{"n_kv_head": 2, "rope_base": 10000.0, "init_std_o": 0.00867, "init_std_down": 0.00867, "init_out_by_depth": true, "beta1": 0.95, "lr_head": 0.0104, "schedule": "wsd", "train_tokens": 94180000, "steps": 2875}
Each number is 128 + 24 x the weight over its row's rms, rounded and kept within 0 to 255. Layers, rows and columns count from 0. Numbers have three digits each. The size before them is the row's rms in percent of the matrix's.

# up: layer 8 MLP up, 1024x128, rms 0.193, rows 193-245, columns 0-127
# down: layer 8 MLP down (transposed), 1024x128, rms 0.198, rows 193-244, columns 0-127
up193 098:115120128132175111119110135090120122128104111127128136157115084114113115143106115099125126093136163151141086145103146128094146102136112149109167113097135176136118098115124124137121085162100129113204144134164123108089155122164142160158086117099077106092160152128089137124155063109119140116107174118111106106178134138127133110129112133136115133106139124140137132117150164132174151114132
down193 109:142130121118120162119142087084132128147103110143137121143125123134164115102160142108101116102127109102135115155155115103163101081112145141087112084115132116099080130100106103174138155145135173125120105143123083075128126150153144139130136175176135149127119129109100164171126101100090122128127138166134137142131153172152127134128160133108133140123139122128168122140100153158094154137203
up194 088:107139175148160145116118151140122142088090104079101130178141110105164123107123166102144088107169168078146128127133101128158152115151134144147166137124153102167113116122154057112136170112165157160142126115146138126106135121108162120132158132126082119108121175138137108148132121150088109128152104103118120147112130115131122124127129113133100120136084095152133087127137122119137110091173
down194 092:141111136141121112171174129129146165155133150105072132085134147145111166097098074157116073112128124133131127141088128105121062113080157160090132137100140100155093154145129136141142149096143117119137118115172139140155133135173110124135120137167118122139088084154123101085130138149127129141099165123146145136111126139085126127134145118123128135155154183151130147101139105104105130144132
up195 087:125105124134123100149136085119101133106089120124116130123070118181147140108136146101128150171138139109096108098091091127117144078135106153105122131174127134081139141129116117132137143124163147102121116146132167116169129119155081102103136137141105161119148114123082136110111173134064126111144148137130134146085069116137129117120130152122166160134154072131145105113089148133135087139135
down195 077:106150178145118134088160144103144123148131153144148131148136089131137149105146148122162117127153156169131080122155160169128123158119151137091114119134148082131144168163121143134099130130102171141109111117090130086131109124143139136154125087108140099092089150129115207162130115139134111112163138101117136113193128100143101173125118113150130119097130131139135175149130145134151148124102
up196 096:120185105161139155145124130111145111094136157171129131115094112112130115139101125122086137119127107130112145092129125099146125121151093144121109130136134182124171143137128138121146110133104117124093071129094108142137117135111121152153120126118153082130177160146111139158120156176086113122088139072124157117176160111118158116104104086124102113104142168101137073115122096134088153123124
down196 099:131110119116114132128112139182121114101099095152087132112113116126088175167154108126142137163132140119109114135147111134113119171132131094125162111147144082156113123097103134118116108102137128132115134168148178162130092144128164139105111151138102121070096135108112159094110089096099114111112127078142145115191117137116155151108145109149172139086118127091145092141148153113090128118145
up197 100:131151111114099129127121106107107119116139130180104114147148149118169122152117127133153078141157133110099113116115103104126146152117112092078129157132094160107134152123113089094113170129136137159088136143091113132158096091136136191106152149115130149138122159184106112127130131111125106182112165090177121142137102159135096117164170153111104112139131103141149081105127107125131111147144
down197 103:122092132100139119135187140104157137119146129083128137122166079152119157126114100125142098063123131155098155127100139164129132139156150193145119173135109117155129138113107147152104124141127107124108132101106124110118083117136185111166101153104101151169163122123117097158138123121106127085143143106127074178083142123136101144110112124145137093133109121121114137116133137136132166101140
up198 099:111105172139112147130102144138125112113143138157139109132129107140115114108110127093131132171141144166098116150123125111129111161108120072109163101133099110144162137123134145142129113131095116187139116174133136120159097099096099157111116119123082144159101113081136160121135094135160121149142118142127169130134098080113112132064136129091134164138173193163136108136153126143158163119128
down198 098:087102094144081111134172125133097122074079125144137092159136130132098066121179096135094118133135126092128158114135112145131146169124145097128115136151112157140104160154103175128148140191159108087124114158112123130140109159155127120139159110102148098127140086133151130134158103126112097126159122160115117117127091164123141122140123123149122124122160151106106139120143109119086161126097
up199 102:136127115150135120119164131138117107145136047120069102097112080120098145083122134124090129133118133084124090113113105136138141110125130110189171105100132096142107108127145121110129129163112124112168107104132108134179157086125167086121136136123158116121126106136127155172145109178102109112132136164125150163127121089123165094137133148098131135174161139132131162112122129123141128111113
down199 099:150085144113145152139106170099083137149125127153156101124174109102144109083117146115126154080138138113102115144144109132117111144081123136129117142119131189195134119161137166153128177106124159128150118136163090139132142145115108124105167112152118163126129123121156111136090102114136139120142136093110129086096063117125113136090122130127118113107162147140153106131090137120166128170116
up200 095:133172112117124112121103156173116153144140206132156078125105112136183116105124117098103142136070159139085100103124116125167139114143119106141137108139097139118119110067123166119104167142122102140126130161121148124066116120144117119119148121138155130093130152136138096136145114106136113120141177168108126147143116165139108137087127133107169113126133134126114119125135072127099097096128
down200 104:084163100110135142114102131177177095129113100131113096102184144114148163056162145168139095183140109136114105093115077135118122152158153120115103127145138122130126160137151088138136141110118103130156103121123135148162127099104116137121108147142091154132159136153124120151160107110141134147127098141141169109167142120151121148144110131087111146153116119171124117127135160095145091126116
up201 106:122131117110118080048124174134194128147135136132147161130110157121144105108174133152147127119082097129173129138121098125163145108155108128125143144135116137105122147152124109138126088207101092130124121151143140160106120131148137142146103097116115150137119155140130131145130108129139100111144150106137131140138153130154160134097088152131080106115133126173128120117106111083133116090185
down201 103:169125117166141112103146128145154157178134099179137147118099143137140114159137129151149111097091152099130126129149161156100160129115156134104100101121164150077117106143122117096130082155118103153131145136117083148070116154120100157142135143116133113151151194103086118153137134149157121142120124119128137120093099147188126133145131113163114107087104134128112169125087131103128142122149
up202 107:104121088118130109096121110177103155117142130131164151089095086138117122121109111139116117134174136150177108125142141124133114137131155124143160150109094135138107137162098150138105134168116142132101128090116126172132145088148102153136100135117090132088117155144141137138093116122146159153121117187144135114116111184181127173101102133163112141099104166114128167105108088117118167115105
down202 104:134113114140100164116134131119122110113135159170146113134102111150128102145130145130111080168116090164143088116098082125142109130105167136132128112126088133100162110119180169131147110180123136131096141155139175124132179109168087133186137142149139162123134161106123099141168104145126129108145133166137104099124137165143131097122125128102130090131139087148097110090112136144106104094130
up203 105:153119091137110144111155120098106123154150160130135120071127098108143124137112115107106120120129121138114122111113139191140075107106126153127119174118107107114140123154165159113124118156122160128155126095130130176126118125138161076107092089171151170139113112155123136170084145140101088058116107107125133121147115112145155134123109101099103163097145140157089130118113134132110162110104
down203 100:138072126182142105178168124126107127125118131142114141120171145095132123115088145107057161112162120124105131168126116104127151167137121118115129125128100110117074126135132115111075123119103147072119121156133128138136103086148176141164154161129117115112119107103104127116100167143167107144148089103127147123123125145157095108144149165127147148135162108136141137126105123132134167093156
up204 104:128114161143162144135128116151159112115175139125114136150148100111090129123111199092111112076164162086118128152184171131124134137146132127129137144120164140084134094112130169124178152110136155160142108114143109141111120107150096108138129147118122131122157163146124124099129140132099097127166120075119126118129144123102136153127132153110067155180145129121139118117090151096133142127082
down204 105:114115157098115125092093153117172122100101149126160144112107132153163174082140179131138124181127114089127152083101124112097116095125135118144103134105103082106125118123125129145119104128109134111153173140193085129163130098135141107075145163127128108144142149143116111122154121142130155131116108126127155141090139131143114131121155160108129126155105147151123165107205120109133137137149
up205 111:112053147098144125152163090159138160154116123128145115182133103090086127148117151136135150141126121122113146093114125088144144131130109108149149139143100131148137130155117115119111122120136160135078094112126161160136092156136123197148142151119157101157115127139097142117125142132139147127122142122133122114136120143078138105132147158116154133121132149179113163126071078121174172161153
down205 112:102141109112105150109130130097106126142102107095130168129109119162106134126146137141113151129143105097109086145092108133101129163139180189140144142103159106127138102150116101112137115162154109135137151114099109129104120140141161120169105142080185116084152135121157126133178148164105173113146161139128149144181113079130102119155106098107180134138155123110116100130099107112141133126121
up206 111:159142091165148169114159095150144117106140125090136122138203134152120126151138143092102127139144167088121147150122134150093108137092118121125135088151134120175151161121154115115082124137131129098106138116116137111145170131121148086132162126065134116122147144092147148095130156140105165095175141127155158161104120136143111115109123130093142106149114135133126125076102135117147106080144
down206 114:125137110114087171118135125119110141131159166126123145149162148082076111185139126148132137120133187138176090127142139134141165146164122152096136162108125153189133155118135137181123125087142123124114133097140103147137126153174099149122121135146119125122144149098133105151134177146142080129117138151090125131122165158142146133134123151112150139156106153092134096116154105184143122108127
up207 112:156137145125129106120122141116105108172096125141142111103106100104129137131110125117141101146149113105141091105124146134176140104143155127119117080140128049161128185128138072107094148119171111152124155119141105113142096121084149118127086124124138169136116143132121144165129169123169165146164135155119149139119060134129116098128106106134138130157135136140147136067135108090146109142124
down207 112:097134125149117070155141143113108106117164122115136127136138162118098095148131057138133133121074167112184149142126145138160121110107099143140138143128126122195116115124127158122117135106176115146125130158141130123155089149119090084144082103106111129101095165155147137165105105172152162154150115141106141153104084107131129124152109132099131132138101153172121154128115146142114134133129
up208 091:143131128140125154141092220118124110119124122138131113146096158099128113134102153119151115135088104136127116122109111139167108119134090166139118120118099132145139138112152132144206137116126169130128131155113119100118107146106150107111102144101133147125103150202088129176131151116121103137184119135109115159126148149126129161135108140147138104149117132149110120135132052136087138107098
down208 094:129083078137115121140086080096132152107102123160178165111133123112151150159109164119163129125123125121133143148127149076140177155096133115144130112133167132115145117125138118112158138139086079114136066124109116112131132131166146109134133101153130111121087165087127120128154163129126161158131153113123097134141127157129123165120118122120159110119144117183135137105084124100088102090103
up209 093:117137129136113082163179152102119100149142115125138186119045084158068117115140133104150119151124126130121122147177117141116115104143146132087140139126156095166094132120134132141138137125123119121128153119132097170091187095151128171162136097111124150127106113140132130134133113138158163131133172097154100110121142099156085153118125104135151111118139098140145146142156108099150141120135
down209 087:108132110104154114132128085112131092112154149106125138167121106112100178099135127143132123184140152114143126153136153079148134121139103127166139172152094107140133138129182115134121130160130131114101114162155131121080110131100159124136163111063134169109134136120159132147128118121103146124170116088128140149091122132124149177112146139144145153180080100092113107154118159157105135143104
up210 092:152103102112128140116148156131143086101117121120135123151103125153146127128168176136121107095147148143123114123107129102112106105134120111132123124150078112133140103130150182119107149158123133189134121125109131124093135130144116072130132137097164153140138132126095111144122175124133093132128150062127164159095071095112151143110137054080109149168125108122171137132127145162116127127111
down210 098:160159145124116156095121102121124120123115098156101157161147143102130144139145134123179132134129131169120102117109094127137104121121100164117137092182170156104136108145139152137171149089152096120106111163114103072144102151160130115105068122138095165121174077111138112096104130134140077147130121152101124104177091136094123111097122123118164097141118132120135136141139114134105142112138
up211 088:146166167099155073119093144144109116159165092134098124161112105131164091156083130127168122154132130151091080127132090148148065142122130113118128147119103140128129103155133093140128149110125117127139110140075148130093086128135140138112190123132122129119140165118141135088110174128153150114099103134161092111128136152123159143137098152140097122158131154128136072132116105106129135142132
down211 092:113117135141120161105164063113133133143120131124122131139157112095110163141135149104102152119110137099134149150111123130172144091146186134140191132158185115153157154145094136151113125132129147133122120143173108090138127142141146127117131130129145150136118068133127100115140085094081158133099133119098114158060142102092147141095136139126137146114107107126141141145176167141112118129100
up212 088:126136088106121184165130089129138146105128121133139135140151101135137126147117129130094139133156108124082131097103137123088159128136088130123117144109126112123145163103168139123147109189135111095161164121133124122172109129093149126160123110170088180119157172156106116139125077149130117115171127124117089150127090137164120129123124106112141074119149119122133131076148183109154154116133
down212 098:145144164119121158113113173110115127084122052127093115097133144105081136133118141133121180132139111159119132124133125132107083157113152148133144142163156131137167125113120125183113110117105091128147128134109123142106135163135047138124113154176124163127151143125140084112148148111138133100133114117150136125152138086124108088135118133106131161125116182121143087133125155104082157124143
up213 094:122109193134133125116133116081123132126123134095164134159130137089123100100123120110102160146154120112127114109142101135118091153128154142122101074133126155075113172133122101140175130111116099127122115107161190125134111165132135126120090130102092154118135114126059114128150159129098149089115111082095142128148130168130087107131154165147137134127108119127158129175149156127102120156125
down213 092:130145119073121125121102120134138145166155079156138110127116136126145117094110169131126138081142126158119106188109138138136135072118123099114086153131165143132130129094146089124124109126129120148105120100146144155083144127185121096114159134130163167120134107161108146139141080156154144115150145152115165111131157092084121131148119073099111107115103130160108106160131160110118092130128
up214 097:150117084147149105146127110137137164138096063149149130143153121136199118144128108130131138116107127135152094104070102156143100149134151154117092123124151136139110122111085126118094131103134143129124079146157158150153157111133099122098098123119142172094135126154156117127152150152120145122141146100105129137158163144143178133091130104161096116141125093107092160120088159123102083141119
down214 098:094096100105142114089095149152124094166094147126115140136154104117092104092141155158150129163141150121134130099121156093095138118129126093120172130114093132103112108120119137128099083131115132106127183147152126114114086165125185120147108088110138142177137127119148137148114135142173124127118095131174132119120154075119140148140116119120124152171172161140178141126142123114121156095157
up215 097:131107147154167168105145158087057138137160129143127136140144091153086093133135107125138095061164150142128103161091158166109126094121118090134124153124125124156151124127111115100125143143127143137072136146139133133137108149123133134120145119157140154155134141122133126188130153110138078108129115094116152119170154132125136142145155101096087154098093137145109155141127155080152111131128
down215 098:142121113088138101137130120096128156093108099101138088155152119115143179094134155136123112148101140142113120131097128127111136159097184128115107077113108139106121104112126124157131101120139119139173136125114140135145141060100074115126084113091175105119129123159145113102136114116128155144125179140113144135115077126183130132133110165159132145130144118112163114092141106101153075149135
up216 103:149128052118122146105097154155134087083155155136110172114103132128105125112136148121125162136156130157173182134131116139142102137144126157135119097146106116143125122131118100119147102163140139122152108106126139108130111157079084135114136108135156171097143134115116151119101133157101129139080115114141124132108147105105156132077108145130168132119109128125134126125056149121068112147176
down216 092:143122125104117152134127136148114127157117143119117181139174121123122138164119169153142133148154166139176140100119122162116108113153114160154159112144119115152133112126166162130126126107127143157122160138134116119123132108078152115159113108103123124089086152139123101127167148103147129100147137191086110109125129100168144129089146168099082116123158079183142164096120153161131141155151
up217 112:104169098120120120160137104156135090154184080127121153070121104085103087099094115118175133172119136150125141112109131127098112133166147149161125108130109086125154121145136131113156179111152159164095099138092137129112108136148108151102107126160160159134095116137132118145148092144124117116107149102123116137108093156155135121148145156099130131123153091111150164119106171142129148111148
down217 113:161101134080145099168155152131101100136086070144109111117124132196120133134161111123086124114114157117141163175135111124155165131124147124094139146122118114130119133146126125064113134170152115092085113115115112137138121131170161111138129131128129104094144095125121090097136104142154132140171123126121142110055107139127154088097120135079153148104115157135137126139140145117152134130129
up218 122:124112108147164142121158156159135110158201072127106155127138119076104124122100124125135102130122125141136093120099170079090131075125109110146126153118154119098105115164134120151105138072147118141105118130144093113112120150180129157085097129144117122150114108130116124159123128153133073132135117109106121110135087133144095145135122122106099108126137086124169135130108117115134083079124
down218 101:124110170130116167143079110151110120161123089100118120101143156186100118111152132143140131140125126115127116137090126143112144096107100146119159117148148148143149158102121123060137133062130128124106142109161130130179127162123132192124091130135132112110102113123150085108172152129174120134142127115143077136132164090156148151096108129113139130131122127128108105146150127130132158073146
up219 101:124145164126092129125110123116131168174114120146177148126111121143146119158105142068150160136165119101113154084148095075103131134145117114125104124139146130175103151135141130074095123101118155142131188086095122116139102097129126137113108142132109130124180132158076155130155100138145104087157126128127118146122107162127119112079122148146125116109158136148115094132147155152131150132088
down219 099:103123088104137121146107168157142149142155116133115106141132140131107114129118125120123135110132125094124115138119166120132124130131145129139128113138121086128172126102135084140146141124104128100130131125102125163111126118119110171144083111119119140134064150122158114129099123109076145071176132192133156080112123150154083169125138158143043163122077145125114149131130120159136140155153
up220 100:121152140137118094132081112080146140119118110111109080126141118127125130088142152145129119133125107082168104141116109137149123120104052116110146133130164113116150126121131109123176147141135117129106160128104122115131129121141161144117142107146162092119149180069142148134135082127120128161149206094092154090132155097160165121132090105145125112129159096136121125127140114145152153118161
down220 096:141086132161108163135100135111109089098116087100148191129144127126123110144109142093115171153178104151079123128152103111103127171167143088148128128136137122116160114167149128126115137125121159152107081137097152094134115087116125121168142138152110142128088143142118148125133140159121129098128080144182114099126125082111159133111153151113139146127088138104121149157108104143137118095111
up221 088:124157158130105179160109107117156135122147108122139091125102081145079151130126116166148104113133137154108125162138192124108134118147126140129142114152087135129093110106148132121140110107122154106148088144153101125128096158104190148129150138142102188137088129135131181134097086137131099108122127119100135128114127120111111154092165118141144138149125118124161095109144110174080143148162
down221 101:099153102123122076110104137178123090108107109119162118124086178117137111122114111150129157122151147104151196108131134124143146129095150139101129111147118094131137117110178141132122127116128121147145082105124158135056117173122113157152150141139123087154166103122134155115138111173146111133135122135135133139153156143137143145171107126140127097106093127160137171112108145102131145065140
up222 102:126089106151196116123127086136121132119166153101098158131138121112144099102089144155121133155138166132133152129112122110094142128147142125175138170143112098130131145135115127152123121109092144131141085128137143129112139124124133105150144127101126069104106145146116135166128156075109133153138128139154072132166111098185161121103124097137084130178081120144111112114158127140147082109151
down222 103:130128109126170177141111090087107158143132135099111137120090132139109094157112116185133147113160114094098106168124111146128155106107101127133113080158168165153168131141091161135141096089150121080132153146140133142168098110139098111139114082100113121137138117168150126140142154145129141138095105143160154112166123105138131191157121098133132145123148103150129136140138119139101118162145
up223 099:131105149108143086125140108115169163138145141114162152117107117118105179148139178171144095122145142170113097144149099107091109128141143128153125114109164152137131122127132147145171150137123079085121144142116087124154087128105131088134068123129152138122109123125134096195103134112094133108158164146124098182131152134112123091129102156132151127142149114143097151104091121115128094115129
down223 107:159142096096160137137091132146130153119103100144153133112137145135113139118173127138118121149111193163128142132130086126140117148109174147128129111141135133149086088123115173081163097117146093111135129170103124119117143127122082096177084150126142131148113113142136097154115158117099130093197144122114114113087129121111104155129109122114129122117155134143161149127115139107063103112167
up224 105:103115128162139157092159157129086163111134114157168157162124149110178123116139088122120053128154139139137117106106117131151098118134099092151090111147068098139142107096121139107104124092155124156125127076101150174131128134123153138146117136151136110115096120098121145156132130115121081104092123098127143153109119138122112123126106113191104142147113118116123150145132133105099163151163
down224 106:109106214151164107138185110144098134085110091121123114142104173105166121131149109160113124138124108171098098157109156164123134121143127120128175162126117122159159160104136108092119148134141127147124131110119127110137207126119128115145096123150171115126105111148128157109137140143120112142124142147154100132131110109103086108078137179109110166136127148149131116103115139131130148132123
up225 112:156100142116170183173111111168139104134133132082170152134112136115096123142128148104090120107130162087128109115134116106127109128121140108138130141152144127156117171132137144122086142143106170123113062100107078150158120130113173092149141122115121084133147082161138138114127142155132118116170099130134131121145133185143088128171137157154114127157117111135122086113136132104155115126093
down225 101:144098120103114132123131122156132160125129107120126101165135122136139113106174160160132139071113114134099130131134095148112164151159132112142123119140096083074125155129173167111099108082151107165115165121090139119135133122144094160127119117158143111136143163081138169117152133145152095147173159132145087142145130130124173113136148191137122148160126120087124141097125134141125107155174
up226 091:142138111120143090133112102131081150147113160147143141150093121129168127086154142117097079153156090161120130149129136155139122104130115110117124110113103136151110095125135140098111133170101106144127150151141113131076121102130159175136094141119148133095082117149139089094129079153139139083181114110130134179135146163137087105117169114131125098149139177103143152124098109103145141138136
down226 094:132138108111127145155157136119112161148137114154096095077095087150160096097108112130074123144139100109097133116116127096139105152141160141094101131145069118125132133130105140107118109147134113153100175188143132126168121111114125177125106148148129067141133096114159099155151076167093155126136134145105107103121123115129177098108158121139123157129141117125127160150122106119127126151097
up227 124:107103116162150128087134100123118117164135170167119108122101114133157105127123133113169111102121120118092103129187117174128120140147146145086130136161140121143159138167147126182120124077099106125152102113103133143184119125101083156164152139112126130139134134142131186105113093144155151145112136105108118123101121122134111141103089122115108103191096121098131137148120116105083105144105
down227 107:151158097161095086138135129101106125113133128113124142154130135165122120129151109087149098103119123118132208130147138143159115128152154102113092100115117143077134111138127124123155152109152152116147104164133118104131144122119075119101122124133132156098111124161155110142140148143130081121117101148053114139142112136123090119128161130157133112150131117059169186118115116151154104156142
up228 094:142135131123160092147151131167138121149131111140111121124161122140101125173077128120098111163123126122106131098143164174129122139116129194114140111135110133109108123125142081107125137089155100114163089104115090109185120142106127080111136170112134166125119180145103151084085111113145133113114138118182101139109167118120158121123123123129087122147089142134171157098124116120110110144141
down228 093:149119191106124153140119142105138080104146108121140138084084083107124136118170131129137131164141110105162109152169102098124125122139109115118136155131135117121131165126127110185152083132069177106095129107123089135115108134152132168169141102126095126136133145093123135147138175132113142124110105120135149115123192104076142088112103127122101111135151127142099096115127113120109108122113
up229 094:152135180085124178135119102084164132143153145139119144147094125147131154158127133125133152177202133152143128104122153125107129143144132117132121116107161144150129129104115091135124163064144158127132141123127091135166072133120126096131158071139141127106155109124134098139084109166118116121132117106084141134141120133093125124155089079120148105125093113120131149093107108141157137109144
down229 099:145119117143113141136139103148151114186105148118120132090099091144129167178166065136098127141142131135132159080102135118098106140130135139151141057110134110085118135134151154109137151088094129113147108153096130112124150169112124126096124107133180148107168127116116118145141159080186146137147112100112117180113133138112173118121144127108137141144139111094129158119106148120118106137141
up230 096:132111137136179132078126101146113137157130151119105128094113095116116102131113120116134163153122143108113084129134106098169117132166101108107147141153145100152083145133142123143141108126114088114097169101167126186123180140147117175141126090122160092075164152101096143126104075120101130099097123091113143132115118125136141135125116157102131124084158118148120146130132143154138150154163
down230 093:116121100148123107132145097110172146078109146166137094179132157143122146136148125141092102151133116154117162128122124124126160112142137144137077097120129096112117122156109150149109144117158150179167085135129143159123117118135105133125117177140110126145098121107141138119136202182127130117152151139125140103094165178164126088133136095147105122158121097070125139099124112127104152139122
up231 100:091160167173104146116103162079111127137112123116153124141146104165133113092131155086157159142178141159166144135116106108116124138130113122130117124085102100146118163101090099114120096130098131117147112167105090118104124143183134126174107156153094095130127128093145116137099108165136137145102140122116096130135120139160105133135077170166101137156134126130110126097106136079103132132140
down231 110:128130132098115121171130124143160158091147151143165117152139124119149094138143135177114104118113139101135137120108088092129094095083123103098099124136123128136124132143133128148120096129114118057144102156069136136170190117125108115097148169146105129145089155132176157120148111169138149166115101128171088139120135160152119123135128135134125141129118143157107117096077143124137098105154
up232 104:089138119148111100118114085129115138163168092153159160153185136160144126131097134131115143122145181134125142125138080138121111104160107103126145102114109136166103137152119130146137120162146138116156111153150105121159134135123100120143066145108108168120131178074134113151154131137120125141133086134153151150157087154129116117155166131089102150167127134145118151131070100139173123122133
down232 104:115105136100155115089104134166148147106114132123153145142168152123154138112110134123141153143120146173108109150134126089130127145124131109160138128153093042181148115117106144064160130183117165117134087122096132123130150115152101114116098116128174110157123093145145155144147121120093138139146127144155142122152149160095080113087135119126080126153157141128108124133105110108141094128120
up233 102:154141080118162114192094155112131156140115140138107090095133148139134139129114140106146114136119149165142069125130153090133141126124143111163194134091124166117094098140157143150110142108106126140135130138108127123147081151146121115083159078134165104122082157106138110094106128129116107120129122167158137136141096138125172156104144102112132138129134122115136176117115122136122092133069
down233 101:120130138187117140104142130109128108097114123149162131121132154142094112155121109118133087137138145158166159130107117104116086125133087162119073135136099079110118109117106112172125146106132114109140084143100083125163165144115102143145108132101104141117090116094142140140094111160115144143119131107099155127118152133110113149118199109082118144133097105106146118098104142109175171158114
up234 107:142118124163135074188141114155114144129136159124148140105124136140164115118112102154093140113120136130171158155158182139103104096134170084111139100098131165120126148147127165119088149123122087105108109142116137166139171129149136125131112096137124145093117110131112123075128142140146131166131142127166121157112080163126125163141163156129137137136094098094140091100118126111115067122127
down234 109:136106200130125133149122107128128130100119095096100090104140108112094102157132154142118096129139131137111139106090119106131130190127139075136098113131128084133140167064183094107127149157148114129132101112092138101161122088184120100098113146117111091162122131066117118117119137134158155117152146094138143122140137145122126136144126110131138140119184110127112095126143124113114125128107
up235 114:097171155139136112112140155121165145117179147131126144155088127128162129112144128097141131171141140073147136069112087098151116104111135152141101113123141139106154123120159117126142169110124131128116118090177147156103096104153091130121129142120124124122142175139132113119086167120125162094118165108137102163106127137156099100084104139114101131126121150128159117107141151107129200165130
down235 109:113104151147159135166111145182129111153109114105150158146133153114166091165138131144123137141126107137127002107121112131104119112093138152104168157127141140122127141104145113135133069124116137125160155120114113127170143140096126139148153147144143143107169103130136097090138097131130149133136112131159123105116107136103132116172139152084108109108115096157135104144129141131118103108104
up236 111:177095117138128114145122139086126112130105182112116116122090116126151127158108125116117079141149119129141170135130109085131194181128152163107114175135099105149154116116137126116105147161091094149115088121119118147149113147067138142122146096117135128096118126107119101163109127164172145103184140119134130109092123105118122118120087131115123120110133150116132115120141123116177118177160
down236 110:151134125108109082091115118138164067128136146144097117137111146088158143087107147138110091133148086126129115106134124141157111162111123163147140071152156133108149107134124087119146105110184168096075168137108119138144139133103144174113154147103159108158133103128144122109179101103099135134114139102150146110117108137117124151152120130133129107106158111132081078117137163140144115121108
up237 104:141131125104114092134117122128151122127138153153130118086152141101170102130156126097115105131090116146149095130080114068110090114121130163134131097145123121171125152102137165161115190167088115093123101099143098144174132125123122132103133139153115128135115073142126167128124109081109153155140150122165161162159101130114145103121121159109135091155134129130143144165132121155112180139143
down237 106:147137092122105136137143127109084164140142131135089134151103123142124154116113129081112123130158126100129098164198126134107136133129129125130137124129125125148121096110141113113130170144143122106120149121123138112089106121099099138164130162094135141087096122132144128146148152139100116068108070068110142136134122088101148118143139072111143136113151146118047137091137168161147149123108
up238 098:147112098090086151132138088155149148099143114124129149107143121108155134160156099132150134148126114094185133132114107161081200119149137136099116130097154104096127166155124124153136105125123115133106143083124114138125125108126163132119115089152128121097130133137119119094133110109184122115093154123144119139134160139133117148107099124151147114092116112174097181117130128178150058143135
down238 100:132145139147138141142100129142103127143087173121126125114101129128144154149139130113119123104074154121133133103152106093167082130173153163168117123124131115100123171098074168128129130147070116129143177100113131115150155140126146121121157091128125143106171123144092141149160119124141129163139082110130167121097161128124145126082108116138097104125170134145103123125161125123079130168086
up239 101:130121155114168058086139132119157110113148162146143125120116153103140122111133143104158112122168106166132138142140129093070105079129111078128133155135146132090130131100144182129138139104118123080160103095118128139134107121145110112102120074159099148103129135143135126136136138118116137107124115145155124096161138133105095119120139153157114118071129091114125104109064112093126146117169
down239 105:140141127125151119101185095138156131134126149163159113150147163128165138126134079141132088104171154118160140138095091122144086121092172100152110101096149113074161093144127144128106102142161120075131141143111153116150097154131147099112129133165098156131154127131132117144143122141134143113138102160145172126150112142118144162106135111108085100118179109146101103125097124091144121112151
up240 089:159102092131129142084095152129097134131128115164107100166149103147152093133122156181123157087124183174129113119117092139117137098151136145142145140095128130142108123148157156155104128134114113149093082122142145113102117154130095089121089137127197110120118119144095127120136153130169159141091129117124128137145145105124141123113115130138141166142077160127133146101163102089098153173122
down240 094:129115132136134140151129113080119140131150098120079092131119124109151133136138196081148105126099097133153156095112100163125101144113117147102078068130143118122142108097101120067130167152098131097147160160141138144142102120140119148067152084117092142149147110135134124136157119157130120121137122142162138104137108145092131105123117157154131144121155145119161133144144186170143133124133
up241 100:180136130090143128158127138146104140112118102139112158095184095124138148153153140142094135133136114125118139104154106133159108102104108131052144134130120079113144117159092089128130120112098150151127126145094139125122126118109142096124166131107149165146156149115166093117082127181134111117160120123142169155139140162107103146121151113138129049140164114154129120092112105112139129146147
down241 100:094146145184157149131106140123152088171142131094114122168104178136130140158129144079141105122106128111116138143108135123128130129092088099125097097119137174161164161118141116159133140123109134148120105122126174138178146116146127133125149102144068103120137148102145155096139122126108063134141144156124109132138147141118132142090158136089160163144102175120118100142134112104158119154163
up242 096:114114143129157083098163119113117127102117080145168100137129156106122089134123108098095126138117088147152140094174131143126120124121159119128135094118107145131108122117085174130150141103130166130101117098130131159158144133124127164127128124152078108156147124111110129086163122111102139114148177142115140119193101161112143182192135131158116125111157137120175143110162134123156106106117
down242 100:135141159104120145113112122140116141131135145110113185112144128118102135125156093174139122089134155089130128114145170084107122140104127105123116140095118154116121098154158159151137134076105109128142117140074131134086120176125146153145124120144141158120107137141164180155145158134131136125165104109113123142085077117128160131112164116131133133189132138092106154162136110173092178120151
up243 112:135144115122113131107110131134083088122133152153094132159143112108159096189144133059147152143140134125129103103119137122093158134128140122145182139072078103094122117137130128180090179128133133116118125132167139155108116090101101115120104105121109148090071123157112155132144122154088133150121116135083154124121106132124153105123134085126145170129153140123115118128123152124161158125142
down243 110:176115122108149114085077114126081120111156133121136098151086110120166101156151139103128151137117137149173131147142148134177177109166148141124198121117120116113140110104161126149136140134139062109075118113132104148137080148108091110108119136084085111091097137106127126130107089137120133146092119153122117107134111160130101096135111143137140128103126138118120147119178128146130126131127
up244 103:102144122142131127129146167116130132109106102125185159147159123135098142133158088115133116136133096123173133151099144134161097096124137104142130148117144130094105122150130132157145135073120078100143120122150155127155071128134124112136084105146128095148099158160078174168097164122165107145140128117145127159134115118134137112114152118119128124179159125159136098137150095065119095142097
down244 103:165176148125120122086137124102164147144125106112118144129109116109076102121167114106133069124099155127103123112091127098111122131132111167103128123101153090087123117148110169115106099095116120152142096099109164087141109121117130152121138114131097144151134122151140109107096155143165138118163105143105149125099187137116146090167096108108122092168137149111172143094135128141083125128133
up245 107:166132143095101115133104125109142087103137154088122160138096120139140088107167094116088145127123134138122153176152152159085123133110140103158144158140104145137148164155120163136133099123129082134113122151097083113148095127124134123142147097078117118160115158138086137134111118152097146096107137145169102163103115144092122144146160164128102134121076143128108126128095075153147118154150